Part of a small language model's weights.
Architecture: RMSNorm before each block, rotary positions, no biases in attention or MLP, untied embeddings, normalized queries and keys.
Training: a variant of SOAP for these matrices, 780M tokens, 5952 steps.
Each number is 500 + 50 x the weight over its row's rms, rounded and kept within 0 to 999. Layers, rows and columns count from 0. Numbers have three digits each. The size before them is the row's rms in percent of the matrix's.

# down: layer 3 MLP down (transposed), 1536x768, rms 0.0863, rows 98-164, columns 320-383
# gate: layer 3 MLP gate, 1536x768, rms 0.0758, rows 99-165, columns 320-383
# up: layer 3 MLP up, 1536x768, rms 0.0765, rows 99-164, columns 320-383
down98 101:540483514629445465482456453404508501582410623412437493551398393600484574510518475545515503490518538477568649481521500445370486476429576500526433492582523542502494542463501534437468488444454522
gate99 109:510548547493562499535472436471555576579591524496431501508410634532460541505509391519523499492530454506521370524393559493446564500480503402373497457475520546592544612539427545519433472506510424
up99 113:517483539466517404481385460482460537464494445478513398429474440469519537546525478455560435500503548451484475560439452504470479443517471496555464553553480554462599503526555441483624516497540500
down99 109:512469541509407484556417551576495457455533574507554448517574482439440521518476526420477435481497486532460530571500509429525591584528537487491441539598435482532486526567506561557553535557568478
gate100 103:524494541493547428483464532567484507449404461525560510584492539494451549551497480487481569467460489465521552440443524535473517531494488580548598486576553565446561476490513517516536512589487509
up100 107:531541447478369617513463428431458495498578552513518434467564486567539446523514513510475415530566489524506401597592465508485528452505476403462425458476517522545463500545489463428446486482497604
down100 107:534453441491516408406445571560496499395500437421475450604441464479477554545513499489488546484414398475470519496492476559513547445561445506605484550525530542479484529485521487536540514507527510
gate101 092:490659457417479484474431454488472509365640501484566503533455387497517512509487475513462440506454442497559572513506539362455400411512557511494484502497468446480412545408499576505518571457443491
up101 093:507645501437478447493566552478417497401506520457552494504503424469581528492389523465529574518436588435617496561600582401456456548609557435523474568427537513516485436553515496446429543487388485
down101 095:519548536518473482529489548447451560446486491483479537528412484550454524511391505464572509447425446462589481488437425427464512502524486500510508555480464568510479509564487465554482583498536420
gate102 088:501479467486530457531494443482431460511544441489479525614491522507497566469541519458445604486462520518447551491414472400434507454476513490486509468522609577499488532473484583489400584543529443
up102 088:465573444534527474529373509494547380484474463412516424486477502555480541448498518462547465500604627541491484548575376511456547455498518520537477461492493598514502500493499544446540416446462524
down102 088:459504546478514598504424509481560531532501402536559511529500548479434593447473556437469577444525530472468527502468469528428582538504479530579508471444464564473431537491405520507516508495597539
gate103 098:464541444576430448504516563514556443590518538499476547510466518481665545513467507511523460527503513525504498442445510570553478524507509553470479494478540563512575473613446518538472442622482378
up103 095:533506494471576520571508469490436501464512522464484475467539495525432479515548564498470517485446505464444552486613439461509482474523541443562528527501487446468441495392536542461476507413517593
down103 101:468497425524451615524513560432409461439481554474465473422534555502542499468602554531554448456426495528577539561483457421571481406486485486472525502512452434462411439521483468571507549405668479
gate104 111:457491504514504526503468468562539487492523459464477475394533462483603510541516528527442429485551532537416553474469453512393409424417542443525527444539478543553540398576440473444478414465570484
up104 115:501498525508513426430422452515528503514445472550475459470440423378520494529542577397461477433579489402526550479528537502502494463419542436456472464502485572511500442514442547561502506391562468
down104 106:577492565481546500485511406504615452540483499496535490447462469462453478441482559426462488486579541485492508522669511495468549462518468538528574463492474561496500426588528524554474471439507514
gate105 100:448455484484518408456420567458485553499455472529528446589548540554455449528544525556496575446509516497507563533512472419526510522594490546454513479457442474492556587560536481508564499487430454
up105 094:420457474522472439526477584470441558495404559498524482550568440577482511531578481560538541514480558463513434483452430475507500438478437619423585509475537548453508519528461486462512543459449515
down105 099:522532548522442461516431468542504586476443508633427472519499493475426537544567518511542497563451582471491423508489461471433527443463518545426461529484516490588565516499495477499424458489471546
gate106 108:362470430562504401462451434395502474539554536402547481514534475610492433376517531589519493483573474561443432550527602483572511507464521400438450445537518567402519512531475461420531539492444513
up106 107:362394438512511488454581639562519403480564556401511453430504480477463519438437565476512484522468468486407564614484548528492508565348481475547558510507503533469520422454511481585546521484487491
down106 107:451545464509512452507444591494474398432513494496459449424463530542508405442486532473499458460464525552563400553450475404525507550486526482601607606621463488516446456603453463422571502545472530
gate107 094:437445456494428523448498443581447424455409458441438465448476513542525573510482484374534408440582432608520511555415594500441408567497483421577496406531508531493557494514446488534465531509443560
up107 097:530466514530562530548430558510544625568598520511492535505534455507421495666428470594521508619437558489515538544603438571483501474440491514420437567558452450436461517465488444506484424549511467
down107 099:499453546558474522516556587593535556459502527420566452482565474568435464632455566549514528574455507420506513438562569530554484452495424474503530538491520418470484546436383515487488481480569427
gate108 090:525559517570511472455524515451534471514543504456531514483449574603586483560518601540484523451475504458589565563441543449565399430482556431570444516547541441477551493457451551429440518464511646
up108 093:536449566515485529580486469531467571433432532520488499483496462421429526424469532523501477495527503536469464433576480467479567552481489513488585514514485556504488458514577420455470468535455425
down108 100:409548598447546491505459521490475571524439498492488503438499496508555489490500588547470508475575531527574474470549439542508497530591473572523596479510459473505532429426498552520462486500400463
gate109 096:383566512539529588510516490495513437529546487523432497416467508451502579494407541481560518428540447453554481497437401414516373471410551425458526496413424543494525475495527495567548502511536529
up109 093:514483480456486460415381520463511489448507492533577496458438579520560556519548501457534553341548537589469554500486473526500557592421427470443514462455496593505434460485456539407476511417568517
down109 095:527466486510488501445423432508498571524539470402550517495440482533524502428563512488523513540472565529448505514572488607441493586499461494523559458473454569534499536501553486453432555504432471
gate110 084:489500581443504493588438486457474466439526522583473621516550512505439492560430524501558494501513530566577516561552610530514446532524477579455467537484562525524521426446424527516552479564402553
up110 086:474535590534468487495526462525573472468537488468573407488423423586471494457530452540552504575523484436571530452462400454550533477506439535558597428493535528434507483513415541513483508494576526
down110 089:513542537485505558541513397518517511548467464472507496476421532436469551493494452499509507533553533400530493476404480513517594485465484578566526565482474544462478539523490535462424453466551539
gate111 110:529508585474574475478476558506430575559450457424487502506556423510615449534527479498488486495521548522493578525548486462479556411580516393478572478418543570506518536568565568472587539499498514
up111 113:564456491507572482441449493483527527539551466486525466448454466494518510511485466497515482613551457547506433510533572510476562485418506531458502441521483503477440536534558474452449516497510475
down111 107:466447424572522418489408501559381471523422568492445469485558468506493482487451476399476406568463555540501564546437475498511445465540450570507551472491518501542433411454585525446499445544532555
gate112 091:519396549558519512479502465521515475487503499485530414549522472463522412496507455493487547529518473488454455443517473473491433532511560436435376404600469548504405558514619586509413458449531501
up112 092:460360456496536456592522548567462471441520591473434550545525483528533461508501434483533605494557580579521449551625541483471477461554501564546466534543595473410502481474567417533566456429473497
down112 101:536415534541567442498532486629462540556532611553594570523402467566387486571451513506504543466465491465512412458449463558427555568465588485448432498582579530472524569527563482505543483472475527
gate113 091:481499536456495490494470461484501519490496394562530453446483537500556596491524548493481500485475495515501531514470531461477546489494473416590606474580518485496462501541523531519486549530487576
up113 094:414474425498451503519580513532498506516478571523492501577528501533459454539529522554520469468444390443469485488478475504499520473496528540482469563518478457464487552399499462510529545497493484
down113 094:515525526530510536471542469573498476508509531490417484564536591514537562536504457541552493453564459542430578445416486562407497617481449563489432551468549449459535450512468560596587497470497410
gate114 087:465414454498584572482466387479408408546444499504469533416492431510553638474496506437459525456383507435544610534546510635484508548511566561509524526547436463442606560556481534607471566527473516
up114 083:554543497492431510460507621499589564514480553514548536511534489605501433540471509570467499504508471556498378481471471428557529535542476500463490430350525508508439467462573438426504442517512497
down114 092:544468386569530471568527485434506477526495538430416568538480571421489583492471567458407565502562409497526485522490500561563479476478531565458539432541509493418463509519491442471464517463508563
gate115 082:541481481545509541433502527558467447451494476491580571483570511469640445412430455428476486495572479448497545488489579548580476504426445514473497463468440491525496579634446471404491450483413522
up115 090:436491527528514491493545473505538467438535596503479498561404503433537463585507587541513596509445414525492480531567516441543441474637480529461524502543582480498493471528430496460359552488581468
down115 084:451509540480568548394509504458551492525518546477506469497450546437548476697441505459502587488445568512502554580516520512438399448488524470425497475478568430483463492517464466492413495489518501
gate116 097:557439505536591512559442576535477533437369511442402480453573567488562490514472462518541508479518450447518517581400495397476558585588514535486544532560460443583358526498512454448389491432566503
up116 095:515477478408483487514458539491466606536542472453413523508457496457507592405534499563465503510460494416477490444502494570464505562450585542501604483558525557350571505451517624448509489481477458
down116 097:472453491458475408413563484497578556562529478538502541485453423563509462499536511493490472455477499543459552310580477498461522480516470488491470487418451577551604495376524478508499568433587552
gate117 094:510552419520502546572559495529581438466456378569446479440391408503437519451497560490488415466409552479459614461585521578574415575469483513463514508498469482472475529457492536446478571610487506
up117 094:507457526536550491478557444446381503511501592484521518555597551520498512525518400495484509527496420537584456447459480465425515470525501388506501428524463572552433570479466445548522486389609455
down117 094:526481522551455424577573512437532392489512500459441524406472534416460495515486428500503561508422442624486544484419505502514576470459526524512509499537541530441474506533496555549539497457536512
gate118 098:539389572573487563527563493528531464546528396519459500486482579433563609511516455514516511494507498510497553498490520472528450522483538475453438449536479438534486549438634470558480520465469452
up118 102:542499536553564530517585555499495491516448459454473554554490537482564573562540530387571478491474513534487587498450513469521485572509491450418518460526516580500544573521534530509409509539438461
down118 103:550457473590461563503508384528587492416489461447515509469501561527486595508444522542426526487445532511493545488387498388534547535505479561450478510465552471511519504390467454484514503479579521
gate119 087:513445585493530500488444461473476487574551532487463566480526586498457461509522524473460423526562567607499504518398385496482490491507529598444454561491457544539450503566441515480622506561516427
up119 088:480546336545490589452465477507503520504562560476464476467526557463547524638441460561537471550460436457428512506567493538574452524542463537575596542535530532487501559492553491512453534543538470
down119 087:560475459514441553416494465494490441483484485540483447536459445514474457599500476562499476472455499451560568504481426465535496534543474547590525537485579544518516482470538510532495648516537522
gate120 104:500507514561556498472549573499545514456500526550546446519470531545425468504498517494608439508476529522630492437459454506502457584520484548493486468450499451465443561502441533525421506593515514
up120 105:486452476516458505538441447562486444493492437479471521435549472478538520546539512489434557539523549479414508548527606498521521444517512453570478520517490541593523466478587453459597519417463491
down120 107:512428480471397507525479540506543478514526488469553466585514604486589459534542519571435536538497499399476447569549522561577477564567511541500514510532507474493466436475517431482484535524521480
gate121 093:503581500474467553506664511522460493593513443416427511515480524469478499517472501547508395502474584465536523525513514458514582471428436514537496605466534467336406441512490470519569570409523509
up121 097:594552552517603495401527537479516546480521519606506485496564523491476536493579574510501585505466446509544496388499529500545436513518496575542469516614460502485569536490601512428450460569494586
down121 100:521460426526530530408474513541602576458507512537514455499477589488516525467498534511489566520528472554563428474484503554498492416531488542490458447565394517527521505560538473508540471455515513
gate122 103:422477482621438391511527552523460557636429491523494499379462479475537520438525491491379471458499506531587533485444430503473487502465429544483464541577463494559532530440584459461426513552542476
up122 107:402496496403521514459462573451495514537506539513512534504498473529533479360515436536640418444420469440489418452509618469496528553495490450522439457546466560484484568511505534536548452462553517
down122 104:482543477481524536529502518390476467479519515435412465465526497601511546548546523570498552452474516376488481498467544457592477498632523497510563504568412576416421523515406527519564453425502463
gate123 108:432491515449522413464537494433503491567542466468485510463467442428493536593399453590475477551501428453501516500518461376465464470536499556514556544531522440560476572480465456503423449468524499
up123 108:543522500545499477463555606497457555529484551437526487534451487492528486382526472497550498479480494484490512501489468534503552544440514481486497573553471598531519534532516561405510549496547500
down123 105:449456471422471455489621602485460555464538498435472436506375452508562490429532429517548515526442424462483465532555462484508469520476566426443412532526453522557486614494489490482563513531575439
gate124 091:422493471541511533498463433461435529522469505513533511539475473524449415530556517521504442567537430540403582556494529615484496436458432442511479507580561469479408511515573502445542512454502535
up124 091:522562491504535508489539487447491453451632472494518643469482457477556491390442507460490535485497583461488484458522497424480493469563467399542439553482428580516508448560468574556453483519465496
down124 094:519528521520578426478494430465478489552444473454503512505545505547479459537480511443447475532461501549432424462414515464483498489501520554500420487568423525565533504515452547561441539572393518
gate125 100:519460543547491497513506441565517525508428488496503490490395562599380508549505518587440468481467544438556540515514456412499492463489507553557481588553458490433567502429404525507517461465487553
up125 103:437499448463547466414458488485465539564512519479464557438514482447545519455568507527502483542533507551508475478540515521458529475544567566516569442499517577526540526539549466455502478558496527
down125 102:528437450495536498531520528477449449455458445565480558431512459494484421495446521473540504570350571425503596442380499542559472512436552445466509484473530549589457525558514584542445480380438508
gate126 097:466386457507436463492561503506508446433467451389579483483444525440510521479416603505475493512461585550492458388593485550501468524567519530507452540512522513479548581634482497474519466554516543
up126 088:512590473476550557410476500455530555559556597536467472517517570509526379503473415487531567478541493423565501482409506434463492470476519504456493461496499478482516456419470517532511474480520435
down126 093:464512540523589490415428489404520571604534493507522480550578568538527430500543447611548589451561597476525445500528471430473483455465540487479529430499457555537508411525477494517571500497485549
gate127 102:378454417508534420460502566533559539431516513460553556541463405508539457561501500505619481519495393500549578607527495523628323457411483565518536528599504509483498469537489475529480388499475611
up127 106:503535587525443579470517473451512487547430487588469536474548487500542583555549542420468590471408604502456485463478491602556544498465459490461428492510481547538508501468490423429517571499544536
down127 101:497556519545520551467505530585504557639497480562442496492627420419453478501516462471452493463440546500490415492514542543526442490526589458482463520404522518502436519562543471407529569498509494
gate128 108:499531540560472416516629510532488467440433492343361425453390525470458502511492484546446496432508557447466580458473475473506489454412560476518486493496431521427549514481481540575502539468493509
up128 107:519470484396495447531514505477506492458428483431430491528460515472422518535492456527491476537573519448500549574453440557475558434412472482501474458484531570487459497539514485544456471498529420
down128 111:551465469548472465524562482465489480491432510481399589538490538553460418508521484502493478595482497479510552548528495582464507409384492462393442499566517587504413553506470492488509619503557477
gate129 104:544566439478574597513577522456522580439477533540442522613471383460440499462418485512513526522464453473444497535520464514456524499555451479539561497499551429501484527496484511503472432587584551
up129 104:522531491485529570521587546456520532466482568519454549603489374453463468454430486510502537530433464453420481534513449552408514444551398485534565482500536451478478485527575483461451418570510551
down129 105:494499444536465530507554478497490491385516522478516491583558459400527362398513507512527574558450465616464507556583465523472491446560431513589508427451510482544499496403603514552491456467510603
gate130 094:605501496539515587536470493497460519505529396466607556452590461480508516547465526532440524513475513385510565533517536502465552568480579467478576507522470559494501585489539438460413522512504517
up130 091:412525554459458463510439518480569414516545467495434421536388461430524493471447510456472502496521559563510447464531520432406446493434550498561480460514419477508590526512524538577543580499521465
down130 094:466509493510518481442530489485575444589466536554513481573500510486420533538480469508368540581557528486593518534469567469510525560535541544512495507558500461464518522449492503510482449480478432
gate131 127:456506532510460532507538601466569406589492549529469511577526469401532483448498476491477520528477484456513552368461475420499485457428458506482534516572559568454512523506477514478508548566541508
up131 137:490542581478456534548538559513520439533512546527524490577555404329554415426466470479391441513442511458494608407471467431522523521442487512476478603560538483484557491537434454467497535551493548
down131 117:486524474491465473503477505558547504487487565461581531538531387445517456500529528454440534508545562421532540505475492451507470424409513513494510602522448547443491513459536436506464529601516489
gate132 090:427509516518496495501581520581535541512456472492511447436434514432578442489477401459508522564537538585526425494404409567460525457500500489500548471515528551547576477484402518438481524557562442
up132 091:523510539502493441521511438508556557537434447509577389370495523476486473451568453529461515486496560567522536486490451580482465426419508509520553457592572513534596521471468500434441490559492440
down132 097:542519532512442456568547428500451555531471537480483420436494519550533547496512531481529517497540618515438504489511447535477451544501545544588507514627499511502494473504508563481464414484410479
gate133 098:495437527569527483462529533535490513440394591490515557519555526573494552495551638504465551478441540477468437483477477565526524576506580608504503430554492530444570514504416542455488516442434536
up133 098:504597470533533477538388462528499488549538407484457405497493517480614468514563402473494545458517504513558629517617511467516501482498531483466491485397551490537413555501522470612495526514517463
down133 102:525505571480401549473461588462473631598492420509536456520474565492489540470481457473543458491504532465530489530477551409396476499478454506461598443420481442482492462413519411597536551543429454
gate134 094:453391483548542417486490516511483509407514459488593540565479554496612439478481425460544395489504503510492485513358493479562520449503459511480561457524451477510521460466512510490552540538529478
up134 091:522605490475438565491511463543491510515538569523495469436512459556379502464503579494440611472514549487555521450633531489475524550520531426559399481494481517461442566545514541557491510458446550
down134 095:550550481495387544481446392495551522519489528479467447465502455459457499485527494526463516549460472493543538503546494540497513453545389508553437507517541487534387545553458478536488444486482541
gate135 092:452453411463398496557532488482536483480508467502586515408513507528382559532510521449510464507413525512444551542530431474445485463515485451450455546532441636431483442429423460382563523598518488
up135 122:532538548443586424498513539561453471576464481559492505550523411515558463592471499554329464512502519522499539447425561476533511554458493485537504461506492412521469566477530487488536352540485486
down135 103:472405539548417515483462420551566549486561595453469479466519521512451470443467466434508498499520513544516557512611435465456507460637503514434480488498494578485558466448467517473446580497522523
gate136 096:558491528539508508589563540525461496502480449565510464574448481557466524482496535509571452508397472494543493528449417535519548428419481501582453439409499524467483479456537519576480480459437518
up136 103:596482464503447507528503474419518468483474575455454408390537519520496487431498560502407530514519514491498513466519530519509422473528529380521485493519521477536559584505539494537406560488528457
down136 100:540563485457563573433525515413530417501449443495509520596533483411483500564419447460540507450500471532439473470565520499473479556477559534497515517495524513539449477568446464553498487554484541
gate137 115:472474449491547450449488522550542473570396480528415540513458534544476601479499544417440526438515531586535533484391511389586473442561467486489533525505585540517547437511534461495524572422462555
up137 122:465578495514499536522515469472399539499580516553601437476469481494479474502445442531555441596501476419518503497541492588450510550444526531535518488460445448497532547518439541504506480521493462
down137 115:457619544484448588600527511472445510459600474536522462504493533472506530495548478544455555543497506494434549492468481564438479502394543492558548417492451577529495520519541473521488475521509483
gate138 110:479471452501503486472526517581492412537481514534575538529432481463479518509511555463493462552471458503509478509422576474469502548476501445495466472564576432563448502464497566556525491546607524
up138 111:523441486575532490486584515509512533519519462516560392533504429522476483528461457509513478457471483486571426568582467578481575531497650429502478525442488614396586490528502472455463437526503509
down138 108:478523439521528514411553585452451524456453505387433444506484509426480489469478419488531434531474502509459406536526470550533465455507584435501453456479553473529481544440513547550559529607399584
gate139 122:563414476556475527521535430465525447473492593478543501508477499486537479497378558459510496435464428441512474502587510454501505462492465478509434490489488497555564559470537548510384495506477495
up139 121:478526484494495472513501558531496555516482407503421507482519493523502518543617449581493537536537605560515512493446496526503513542501551531507538499490508470479421475543453469528616490493526521
down139 105:535502405553480539504519527530585546601366452568545568432539509551562582536553457657402544403521546572488521480479462493510576542472476541537415481447480485417516492581483522542621382577552502
gate140 113:590567493509503468496502545562425444478503481512542471583560511479543500568494492453600584413593539460448518568472522536437464563467551500481402500501504477525451559467524491402475521554530484
up140 109:581572477509531523520568526588482492435566505540622491493539492522532565547513507444479520488491502499497504593404484477579409475549475459563381482546456525531413593485509534417554372542584529
down140 110:460499575578534642452489542416457533495420533577453466544518611526394355474516474458494517454598556421459515440494544524487548518379474493454521530521452480579444453381544485416501533510366439
gate141 092:434520539538524513553506510495632471464446532443531468502428550517604581482537536509517571556475515508467485475430495483474509574518473564481454497544529552452518544401583547526505452493608494
up141 093:529517522470415598580543469591469541610557451513512512451420468586388531456471467488508527440461450562504568502485423448585408503440522530490443532397553533502452464421467468529497540498565551
down141 093:535549503520455610468569454495521605550453486541536542587516554550476364470452438475537523494570562459421545458535464481468449546566516479529412550571482518581531488454418578565508486491565503
gate142 097:492518550421452441535567477557498467507504508506424554553497470608586486498614442540505540543504441457503519445520631484489563482548566549509501403557480456417509576418393560583534518597393548
up142 094:509488502410430448583556555596452481478479500529463552567560471588489468450569466471495535545527516456519554473477567473539500455573513532543414480555478553413631594365463586609470509610452538
down142 092:602500463485501458551542513510517433453509465466603476495638454490484440523489550495549577492544563480558564508471526466579470466670499468500485482589440431566518509577491542643448492514446454
gate143 098:426511512551508505459480538391513518496404552504566580433461457462502474588526470494492484502541504483552400589518475462532443505445542457567580518484547588475434505461478485514540407508478566
up143 098:381542563515526511461459502426452509441508527481567553458499465474486450653413485516488468477558509499635479555513501471525469472399512460516552495478528604518435393480573620511552509567486520
down143 096:473474473456546532523536444521391470492386571565566544540505484463580465570491523501514505403448425552555467434545423476540441476443528544540465400394496487549500459512495499470526489523555515
gate144 103:448580541493539472513531495646628583479390602451441508507542484435534537549579436543480531486539574517591473520517468389528525466412597502501520531473491619441349528537511498426446499444441559
up144 097:516478483516538575584458530586551483412487506448537571513456494531454584494586488597454499465476530533552517527527495342404546519490641516545500560498528570452296527512558538407416509504453589
down144 106:537456481448435588551431480524552496512524476490477549532502461477412433420487521480409522491551465504494494538581543433406492513506512444569442464528481507449431559498575490499459481486496545
gate145 091:477506514567427533446480507422576441574463440390461509499492502509504440557549514492442497496474462513559433530450506475447459517471497533500441506561514441478385435455542560502496463494508491
up145 093:561489431553600455470510517548461521449514557495564472494469424573484490539457555489599507498433432497566498467498503566535485522501530535516552490510508467495505552523474483497521549521440578
down145 094:544517411523574484394529527564506634482479541521531470423560527544544450490415451522499550452451481432440485491510465512420507494433468545582604521430428495449521523524429536556603407558440520
gate146 112:464531434465574579519409460571466459432431497363535550482460478559423587568515470485469490545433546526527499455499525511507457503472570486463504468477526500511607491429450508408460475452528448
up146 101:572499465552467458516471578424544455574512461439595424539454445508561518401497430495479468463528518382464414489470532439532435476464468576576525554464543442527410616397553511522494487550599501
down146 107:526512552485435472407564576564482540539564652554484479555576479506584553523478467502458543472508480542486518555523520515453505584555485525529558437480515424382504492563398480539537478486519439
gate147 108:522458437569469470489537469479454499514495484462428456480530514493435476475456546522509491484492502574473371454475512433493598590531522510486508411490574552501619617502533590522512440525543427
up147 100:551500468380487506485388524505508509515478403572552503431453504453491600567549391462558539507491557479496601584482482637436451410416530520574479555614496469508450468420537421499549470550436520
down147 104:452465476396515531524488505541541480488434498582431493435567509451497495572522426449440501483486506523500490504554538571540462498412461567569500531578471612538439445535546586427477460533482500
gate148 099:478516430479437515421571468447496427449426522464412536551481530498507459581463487432507526558554525487481549438352438491548479495468455581500540507517446482455486480526507530547513506461511547
up148 100:535482521568422484512528498586550541535510397475454457522523472547445480437448493488492501468441506390483509384476435546538472535483560416488550555467497462514442478499530513518557440599431435
down148 100:551458558529469523559539473545524526541464451540567402506571521506476455417554512531555428468537583422525544530507512494450461519492502463507495493511485474601564479536501442503503459561516434
gate149 098:434421509522470465467537527503441511429451423532525485537420501503436542467562402497408407501449469539464527546351477598433531459411441441540489528520475551555594515508431448476415440523527415
up149 105:467489518481500549443455417440615531521564558538559564508486574499542455545454534606485414491585529486508420430420494443551521512541523496434466493547512459476531439502504481427496469472532495
down149 102:468577537431487449469488492519480565527496566439420482484560530460566481534504484495524501440495495524499478498503359606470491586437582511484383473487572404598552501569407580537532446494501427
gate150 102:448406421495493623516518446513574484532450473476471518437500450417593445534519439440556423499453537507529536457576415492443497547507510388536437568602429491431490510475549454536475488520442425
up150 103:541447477452452431442470456403464433513584528439431500529489574511569562506567438482609529544425459390495484479510444478516491483485531448601508531502453535428546482502546406536489477524458443
down150 103:490430454403554521461514501570521504526559528383476551434553547521603505456466466497566512563557443505526464558512487462598568447476478462522550482496472446521490454463477563541530553402603495
gate151 083:454655495537411470478500497537440457476461502492482438462460498538560540558459464474598489539505537546531467595510461495375423639500465442489486567529485474394412541410561465457568540557564540
up151 084:518327391527504519509555509532465477533566427462546535434509436465504520542493516444461612466492472413526560467503571471497538412578479475426562530556621551522510541540530512522485473483495465
down151 088:500394504599454531449573526485523558535558515456501530485486472484530500469489480433525542451556419543523535456472494504530481492510511408463579531452405512538622562473476523462401434399564564
gate152 093:538529657467500497461571388453586479530384567558579458576504501523541491573493572507499535493463436432478478519531541515505489538414542527458570553476459528516441478476498591375342498459478504
up152 092:508464517538515443462581581547415543506550509533479506515525441520536517474464482434438525535528495568565458439460551454475550485551519399417440463387568474512540520538506512579575573551491508
down152 093:479411416532502492549502551527524505542579482548451482500491429464478534528466532485497547464498663396479387463479536497496463488562442515437481414482585544427556512538446516562576472513471551
gate153 108:527411428442481512543535562577527468489502463457478576373485505520544544606503527559466547461571495483431553549546521471509529529516474556576516353518611498651532366483542447561408483516483388
up153 112:557533462373570433514502569533399388418513472474513488477509460534533450499500510582544515527524477482446526534444465445533532562611462541559567522509473465565516563474448570597495565517475546
down153 111:494524504505553506622515534492465452580456475492504537487479483450478469405486472492554479515486498446480578427507557449431528550524516593494537515433487407532517606472486506494555450556521483
gate154 093:538523459424485496482558546604440405522572482436517559537461478483442490495501528440400498473463379531527554436396529448496509568319479503560419502550468503531448435479473418539514543490515580
up154 088:525527442453516481453528429581481449557518465477546584501498443482482465490468480440417484470484474503536524429501508479496509509332491459557501456461527431506445454525505435502514601511568546
down154 091:510543461530389500584493526367516518599485593502525447559486496516546608453524540521497460498466468467486466496414493489575457549531425510497554492561494398457461506483486483517531444543479567
gate155 090:572476481505525484410555459508451555541500550513481544488608482506521490499549560480420487499499518581539495553551508549530578509373553551503519518555540523479499497552512582478510384509538419
up155 089:520507485441424513552500628499510455502494475523448424478416430489547486521476465466537474490569514460522528427486534429443498468548527508532463497439508451528498497513472416493509577501526510
down155 091:465491481535550465458511665583491461492513556632460455450575420514531507586487394513436551454501520489539531536405576489568420585423468482555463440507547482425510471497438551555423490507529562
gate156 101:457493438532580524485493467459518408429511510497434505546416543535497607465503561440556516505477499513424582476472552434520552510530541390454483621531575494459391508482493510487464513575551479
up156 104:468519535661497450449472580566496444472490519450495547598539539496481501538482418453462509545487446512446561555449490496469483455472421559530588525469486485464632478564543398535486504447537522
down156 102:466496496494496459531451544464460442387474544522487527570485476590495613505469508385474552516466407524473516530538461528565498475482509574495459442440442488426581405516522371534481439599484413
gate157 093:535464546479475458518506488575366450440486488528498551479527480481587510596556425469463429453457541521472461579510508524520530530466448433510477534520567529557368529506475545446586440586576488
up157 098:522495535554448541538554465513478474440491562569558499513517514555557462524531528471532512483469583520501499489605422497507518566462474480449521490546498610534346464453427547460570462562489486
down157 098:434501495494385532495504469443515523421558570537552572520587464485505598516553519487603430494489527568475496526472432465490473558480545491405504418583515542540446511486502570454518531533534455
gate158 114:453493417497411458448554495463468519512427511451511455538545434497523495536501464452500490610546494467588486508425534489478553513509477550554395494521491477530544314452428506481424507481568533
up158 103:556632473562492517451532542542482442507460535586466557473529451505444546443524552533438488556431505506445494398512435476478509507487552467479401610464490518467523559452485573512451457493407481
down158 109:566549571479474506494495454473487449481490591525547562489546543506460441524474566556410547511436476607530510435553509545532566497528588502558525481485521502592632611474499473478449586430578518
gate159 092:471544491523513497469516524487439585412469551385505499456490478446534437530453458541441501490605590540482432459483423524477482443415476410398469454514456480589608513599522507526525531485523450
up159 091:491438438581469516454473540519601456549537438539540518518483525464446613521635591501530505546430460487520590509519541545470547581579532580626530457473600478531425532453497454453569468551487570
down159 101:486400485440552502482466479558623475549596492611497447464477423564562470526469520581493472456516500513507535499492535496581486540528471459582582518445556536564432494480456463521527476543511518
gate160 096:416458492586523519520449624440516518424487529454452579425501506531466556574519488543496451479489587433402578461464527445467574425516490454525542469533452476530537527488565489441470543478511445
up160 092:462540552461476456449530528447439497458572464517559504514468456535516591532506419485527489523545458515486488590524477576524469436414546478517504573539617396507512518481627468541554398573491558
down160 091:551453488486489457522492583480464549545521456497475522516560529462519595456525680469530479486520501514565551558503516487461473543539527501513614525590403537587495519519462542550489507513497479
gate161 085:535509466498503498467449532560559446480446514393515504533597571511524508485370513484391557507584495516477478524556485567484545529588576589531514544457532532501480526468465559474482462373578525
up161 086:675463507498481552500449526555524416515516489488560489538470599546532495538443505468478600494546514474505484524542490476563570481530518470546518543509486613452491534467508457521464501520552533
down161 092:525490606500438461546415615508423484477454405490487551482523574524538468573432499496432504426519472423474411593577480525569581546546557414567495541448536519505525491483455502543472550587568465
gate162 115:525417509486504510450507476517503581455556526534495485476523455532430535486430461480462513497440516554498436342482536532466505466571466534490471441493555476488467578570574480548366546488507542
up162 111:488414475551542528486627423538496589503544541497561480545545464507429528481478463498485483522510524487512431402525572502471494501516474494440548406438512529523462584491590521538419537557562520
down162 113:528487563562610474518560465520486591489488452514484462520485450464475527439482575468514530434454499477511449515458526514466544599461488433426503468457524612462485567476531484477498431555533493
gate163 095:531523383511556506410596581489530571552514394477478580496545550466486548460486560582479480490505472467542439547613484481522380540508491439493488533459539576525508481459462413577569441439502595
up163 096:453516336560523459475508559573533448549496442508542540492516554470497506498564557597527560488508429506631409568514480515492467582530543522521595573459515470519435525507436453608565473469532565
down163 090:488495514420499541501462482426478496469487539577501471473534505540459584532415438507418472501543512488517476493421536517447583462591558458468389468514551410456429511560524495477471467459531516
gate164 111:468421571410563473568452412509566489492515548496496430512547540460430485542517570639413471504514556419522533548550472454527534425532529414481455448476526480544517462589481526463520557458511475
up164 117:472560454563480532433612625544414567505470458493505521477473493589591551454445462369529563479498431560518455413460542465521522549505491511557553462522441588478494490472530494535497467556468473
down164 106:480521536482577455569482526492434550459538549542488426461499472556501496501393545477547439475442488474509547504569482583524408578536472459485503501449542558537502567567474448486462497508446451
gate165 102:466614467494482382455392500549501486441508488495522501530515545424495575467432492463554565470396470472529635483419522515531492430419572435535566503514560445484528467556545565496474529487512546